Weights of a small transformer language model: rotary positions.
Each number is 200 + 30 x the weight over its row's rms, rounded and kept within 0 to 999. Layers, rows and columns count from 0. The size before them is the row's rms in percent of the matrix's.

# layer 7 MLP gate, 128x96, rms 0.0975, rows 96-107, columns 0-95
102,183,228,178,195,197,172,231,191,216,264,198,197,210,214,199,146,207,228,189,162,161,214,211,180,136,190,260,217,175,197,214,250,210,181,144,238,215,195,175,207,232,185,210,206,187,139,167,224,219,252,256,216,228,174,248,170,138,149,246,179,231,169,209,214,211,166,187,223,218,187,196,177,188,174,198,210,164,207,203,199,246,174,235,177,237,159,249,228,245,260,157,193,212,210,210,185
096,175,191,156,205,194,247,223,203,121,177,145,217,149,190,212,226,195,251,179,231,163,234,222,176,199,219,161,179,160,241,193,219,194,144,205,231,195,207,189,171,197,202,200,280,240,146,251,246,212,185,210,160,193,181,195,143,199,211,185,215,236,147,178,160,169,236,178,208,201,210,188,223,202,163,220,200,212,165,215,186,179,235,199,243,184,152,225,209,186,187,231,200,193,226,246,152
106,170,211,190,190,216,199,229,217,206,156,206,230,222,192,252,244,241,177,195,171,228,253,255,205,191,249,168,204,213,192,177,155,207,147,158,212,227,166,244,218,230,135,192,236,162,146,223,166,139,162,201,198,204,234,135,197,224,194,207,198,216,196,181,220,194,206,208,243,192,200,129,217,199,220,187,151,151,219,185,216,218,219,178,201,226,224,198,167,178,156,140,151,194,203,211,217
100,200,257,189,166,135,225,234,273,239,253,196,218,220,163,210,169,218,257,173,210,204,155,177,183,186,210,204,131,167,223,147,189,196,213,194,185,214,175,191,222,192,213,215,231,188,200,180,249,205,175,206,198,181,205,203,238,236,183,146,192,247,179,221,191,215,215,251,218,201,186,208,205,192,198,163,219,183,211,244,195,266,185,235,144,231,234,223,205,214,178,229,196,145,165,202,132
091,126,149,242,220,162,235,228,212,202,199,189,203,138,186,239,165,203,184,189,184,152,199,173,222,219,205,162,190,174,150,160,190,185,161,211,135,207,222,214,177,201,230,178,220,204,248,210,167,226,197,185,196,167,249,202,192,169,186,233,174,218,138,187,201,258,275,226,186,222,248,184,185,140,200,223,200,169,171,184,244,180,172,186,231,217,199,219,177,234,181,234,232,222,200,200,234
100,227,233,194,150,179,157,260,186,218,203,241,216,174,208,187,216,149,191,224,191,217,182,226,192,188,205,218,194,214,239,204,210,188,210,179,178,216,184,214,266,216,156,242,240,210,236,214,244,275,173,190,179,123,202,152,174,255,195,190,214,199,215,224,168,191,193,179,101,207,178,186,227,200,237,147,207,227,236,194,193,198,195,205,222,212,192,233,230,196,243,231,174,152,183,245,216
100,195,147,201,189,182,189,275,256,222,187,231,178,172,213,203,203,188,193,191,263,155,246,139,146,192,222,237,197,226,200,215,181,214,159,185,210,204,164,183,199,200,173,193,176,210,210,160,171,245,152,194,186,180,208,218,217,187,229,245,132,212,150,227,229,214,188,190,172,259,151,224,185,166,192,154,186,199,255,205,169,191,198,246,233,220,188,221,214,188,228,215,196,190,144,258,195
095,201,226,194,186,229,217,248,206,188,206,203,226,230,169,191,182,202,204,149,183,174,178,181,148,200,245,214,185,238,188,136,191,195,215,142,205,213,260,187,201,151,208,170,216,205,182,180,203,185,164,198,181,203,217,210,260,186,195,274,201,152,209,238,170,217,199,236,185,193,139,191,177,193,225,163,169,196,218,232,223,259,222,272,242,185,138,207,208,170,131,189,228,206,192,176,156
108,233,168,167,224,206,217,226,211,172,209,225,199,179,208,145,196,216,171,138,210,223,198,196,165,232,235,260,264,226,197,147,215,218,153,149,173,246,200,165,196,209,185,236,229,207,161,169,255,223,175,187,278,159,158,199,188,181,187,217,182,231,171,206,130,216,178,209,227,209,180,208,182,174,156,203,231,182,171,174,178,225,189,218,213,186,180,259,232,233,204,193,195,225,201,254,180
101,156,170,219,171,154,223,243,193,183,195,213,206,224,217,171,194,228,210,269,219,186,222,197,150,233,209,218,210,222,220,193,231,209,185,167,236,156,164,251,208,181,200,220,138,179,181,162,222,186,169,212,146,194,203,160,228,252,199,190,126,168,227,231,219,206,175,208,133,209,187,220,207,211,249,221,221,201,199,225,231,214,142,242,210,182,155,171,272,185,185,176,233,236,209,184,194
102,197,212,174,227,265,216,228,187,165,225,153,251,205,221,184,215,188,192,196,199,179,187,208,234,179,218,264,157,206,213,195,213,222,215,224,190,170,178,210,204,187,105,227,162,201,230,168,262,239,158,187,195,214,211,219,157,230,251,224,181,236,197,182,208,244,153,193,165,170,184,191,217,247,194,189,175,176,217,178,243,149,264,190,218,246,175,224,173,174,218,217,218,153,169,238,201
100,259,237,236,238,142,189,229,152,208,189,190,167,222,206,199,147,214,219,165,194,228,240,166,200,247,217,197,246,270,181,186,215,198,239,185,214,126,242,170,177,219,227,200,191,218,197,189,149,199,186,187,208,217,171,169,219,207,189,227,191,225,211,198,224,268,215,248,195,164,166,200,195,207,262,196,237,155,196,186,215,227,200,176,241,233,256,182,148,182,150,192,204,220,178,179,208
# layer 7 MLP up, 128x96, rms 0.0949, rows 96-106, columns 0-95
098,227,146,195,230,159,169,219,207,216,187,221,176,209,187,198,211,223,248,214,187,156,202,246,214,219,202,197,225,130,133,182,148,216,187,201,166,226,240,175,158,201,199,210,203,208,152,218,171,224,233,187,158,205,181,239,211,189,216,199,196,280,192,248,215,147,203,156,220,175,227,224,271,188,151,238,180,211,146,192,216,165,227,153,186,226,183,152,221,186,223,168,215,203,213,187,174
091,155,226,238,170,193,208,189,171,187,198,214,198,209,205,183,211,219,154,206,160,217,262,228,251,223,156,183,183,195,249,206,241,209,170,234,149,215,153,252,172,189,194,170,229,139,237,251,192,266,203,140,196,189,236,197,178,202,216,196,220,185,199,245,214,165,240,224,206,239,218,153,225,177,201,189,220,168,239,203,217,181,244,167,174,242,175,180,144,166,154,204,219,180,232,191,201
098,202,255,187,201,216,186,187,160,220,164,220,204,152,146,182,254,219,159,182,166,199,216,243,258,202,228,196,207,151,176,207,163,209,181,198,185,219,173,208,187,163,220,262,210,217,173,247,232,235,218,255,228,191,188,191,188,244,245,235,156,238,245,182,168,171,189,213,196,227,189,188,225,150,202,269,170,218,124,230,206,202,205,187,216,205,189,174,204,244,178,209,160,194,247,175,183
105,222,231,219,197,184,235,252,211,198,225,169,178,217,190,178,230,226,154,209,160,198,216,192,216,163,161,217,187,172,217,195,222,243,167,169,165,226,200,188,176,196,228,216,230,202,216,214,205,258,209,108,157,233,247,237,168,198,221,170,207,231,235,202,201,174,213,200,196,221,190,232,215,140,187,232,227,144,248,202,205,235,255,173,172,165,190,165,197,234,274,252,175,178,157,201,211
093,198,185,226,175,189,175,220,206,227,269,162,249,163,193,202,231,166,195,171,212,187,247,215,178,154,242,186,172,222,132,211,182,211,180,264,189,250,179,190,245,148,212,183,225,179,177,237,211,211,266,189,168,152,174,182,160,204,171,213,214,247,219,159,209,236,192,258,202,164,177,233,266,193,189,183,208,194,204,194,219,255,196,231,220,190,196,215,196,231,215,172,245,186,214,189,158
106,173,189,221,222,169,184,140,218,197,266,176,154,202,126,198,211,177,213,187,247,196,198,181,198,216,268,221,162,193,218,218,196,217,168,210,169,213,210,208,173,205,173,189,178,154,202,175,203,179,226,209,231,235,123,233,185,204,171,223,184,167,146,160,184,241,221,177,185,228,215,181,187,260,216,140,216,176,208,124,213,187,232,163,194,186,174,225,156,178,208,184,197,212,254,221,162
105,193,182,210,164,254,221,179,228,170,196,192,184,194,218,192,202,189,212,193,226,217,229,210,189,155,253,271,164,172,199,172,196,223,220,209,244,224,161,184,222,133,184,204,220,190,187,265,222,188,166,174,191,197,219,239,212,169,192,137,177,241,197,135,239,178,217,231,183,196,199,192,190,181,187,177,211,244,139,146,145,183,161,192,161,213,176,167,174,240,242,178,181,201,196,166,264
097,175,215,163,200,189,180,147,208,198,201,190,217,186,165,113,203,183,196,177,209,161,203,147,238,201,232,213,187,185,139,171,165,156,184,226,157,172,223,173,277,150,225,236,165,216,216,199,172,204,165,234,198,226,247,237,248,207,253,231,213,165,221,184,214,182,205,190,222,175,188,182,230,186,187,222,154,230,216,236,197,201,217,155,199,190,184,154,190,218,266,168,233,230,211,169,175
097,181,209,176,169,192,203,277,207,200,190,119,200,177,209,222,220,236,215,220,167,232,202,142,169,232,254,172,198,210,213,165,229,227,181,229,196,188,150,159,149,188,178,215,222,193,211,197,224,240,226,192,164,226,216,204,188,160,234,159,209,189,248,219,219,199,241,210,183,150,235,183,213,212,241,165,175,172,235,234,151,136,161,257,223,223,196,205,177,198,208,210,145,168,201,171,211
112,234,181,189,175,203,222,155,134,215,212,195,205,168,203,261,169,179,201,168,235,216,170,195,240,165,145,230,167,198,254,215,232,185,236,206,199,178,187,167,220,211,214,233,204,201,198,205,158,180,237,241,191,171,170,194,203,182,183,165,203,149,231,198,202,192,212,230,261,236,208,213,192,196,167,178,159,236,219,150,183,149,186,210,166,206,233,223,191,218,176,161,260,148,178,116,164
092,194,208,212,130,231,197,137,165,220,195,177,187,194,176,203,163,222,221,262,219,154,179,186,171,250,160,189,194,216,201,190,165,156,141,230,205,160,209,197,204,182,195,180,304,197,124,194,199,221,208,195,246,195,157,196,235,168,211,226,235,216,210,172,219,184,198,159,219,209,221,187,214,247,195,264,223,216,201,166,158,237,213,200,162,190,213,173,221,238,194,224,203,217,225,231,212
# layer 7 MLP down (transposed), 128x96, rms 0.0959, rows 96-106, columns 0-95
106,175,214,133,248,126,171,185,209,231,220,260,194,223,201,169,182,221,224,176,197,215,245,261,210,209,171,221,145,157,233,170,190,138,209,233,139,160,247,219,206,212,205,187,214,189,231,272,190,210,195,162,210,122,140,235,196,230,161,199,190,208,213,187,214,203,222,220,203,195,182,224,198,210,193,144,185,202,187,173,249,174,237,206,212,180,170,201,206,214,196,201,207,218,204,228,201
092,201,195,150,195,167,215,169,222,196,237,213,212,205,234,135,199,240,191,154,174,218,143,153,243,236,238,184,198,230,179,183,243,243,189,234,180,186,229,201,200,239,247,188,209,179,161,220,204,138,204,240,211,206,212,177,200,199,232,161,183,169,170,224,178,169,165,212,174,200,216,207,174,280,201,241,181,189,217,145,189,192,216,169,169,257,192,210,198,249,186,212,216,193,113,209,209
105,193,205,195,171,200,173,163,219,243,226,182,224,211,194,192,244,199,234,176,207,189,175,139,232,218,186,268,253,225,125,231,206,186,244,249,203,214,234,259,174,138,220,186,167,214,182,244,205,209,221,202,217,192,191,193,231,225,200,189,165,217,163,192,158,200,204,222,173,230,252,170,194,228,154,211,193,148,213,207,171,173,207,161,166,148,207,179,207,275,233,195,188,164,206,162,222
104,202,230,169,148,227,173,224,177,154,163,242,189,269,180,188,176,218,190,154,163,159,201,194,221,224,156,217,224,193,242,219,182,165,182,191,186,201,276,198,218,209,219,212,169,217,200,131,161,231,192,217,164,193,198,144,211,196,250,182,185,209,248,175,182,171,213,209,214,162,211,210,182,232,170,224,136,185,216,115,158,212,195,237,192,186,165,217,217,218,222,206,238,201,199,177,158
093,186,205,261,222,189,166,105,139,158,197,174,221,201,199,216,182,196,218,197,193,211,200,187,195,191,229,145,221,230,199,159,219,190,176,119,191,156,174,187,171,234,157,213,243,191,173,198,176,148,193,245,235,173,246,184,216,191,202,216,196,111,213,225,191,246,175,201,203,202,179,146,156,186,222,234,168,197,171,177,201,236,200,150,193,194,221,198,212,164,190,231,224,198,174,188,200
101,198,196,196,215,199,216,154,174,183,222,219,201,253,246,233,135,184,221,158,183,229,211,235,225,215,189,213,188,210,201,209,206,187,221,163,192,176,203,213,188,173,298,162,205,200,221,198,161,220,146,259,190,178,187,215,203,191,190,245,181,177,260,186,253,155,208,240,208,206,224,169,234,204,166,127,201,185,176,186,156,207,162,243,221,244,190,179,161,203,169,205,235,188,252,217,245
097,159,163,171,166,183,189,206,246,149,241,188,198,232,177,162,195,152,231,186,238,225,177,242,170,200,253,187,179,212,239,216,226,192,135,228,124,200,222,191,222,229,202,195,227,235,214,141,214,185,190,229,203,197,237,199,147,240,152,261,199,231,223,205,171,172,204,193,233,183,177,237,200,205,252,189,191,134,216,231,197,232,155,205,215,161,215,192,242,181,232,194,213,223,205,199,173
100,193,217,160,285,190,189,250,178,247,216,207,208,180,204,209,235,205,208,207,217,187,162,193,173,196,203,178,184,233,165,187,176,229,170,253,228,172,170,263,145,237,194,206,184,226,154,220,219,186,227,191,177,257,167,215,165,217,182,263,182,211,180,181,185,191,150,193,189,201,204,253,145,141,202,198,177,197,245,167,237,175,166,135,209,149,199,208,234,184,180,211,201,194,181,156,217
102,174,186,206,179,252,176,159,236,179,227,191,209,141,201,192,258,168,140,196,227,207,205,227,216,201,269,238,131,191,234,184,167,209,193,199,151,233,164,205,186,185,257,186,188,216,221,217,224,190,140,150,226,181,207,184,218,211,167,246,192,166,190,210,246,160,246,218,214,222,225,201,178,173,224,229,150,214,144,189,255,209,199,203,189,229,208,204,192,224,228,144,225,202,226,202,239
105,203,159,226,198,149,205,211,224,230,180,165,263,267,231,175,213,140,231,177,163,180,238,214,161,195,194,271,193,232,213,266,214,219,177,234,170,206,177,193,179,197,180,208,151,254,210,209,229,198,178,246,170,236,222,209,161,163,207,233,181,226,207,216,167,215,174,181,171,229,214,210,157,200,189,149,195,224,223,212,217,238,190,180,162,177,180,252,188,226,137,166,220,226,193,174,218
098,199,168,224,126,154,220,188,163,205,145,166,205,179,240,159,206,280,204,199,199,167,220,179,190,192,120,210,275,222,214,212,174,171,151,222,204,196,260,161,186,158,236,238,220,190,208,156,205,210,196,209,241,196,224,160,238,169,210,187,231,172,180,175,233,161,235,163,230,220,224,163,193,196,256,160,195,197,229,220,181,200,188,216,213,211,238,169,191,209,200,210,196,226,176,211,191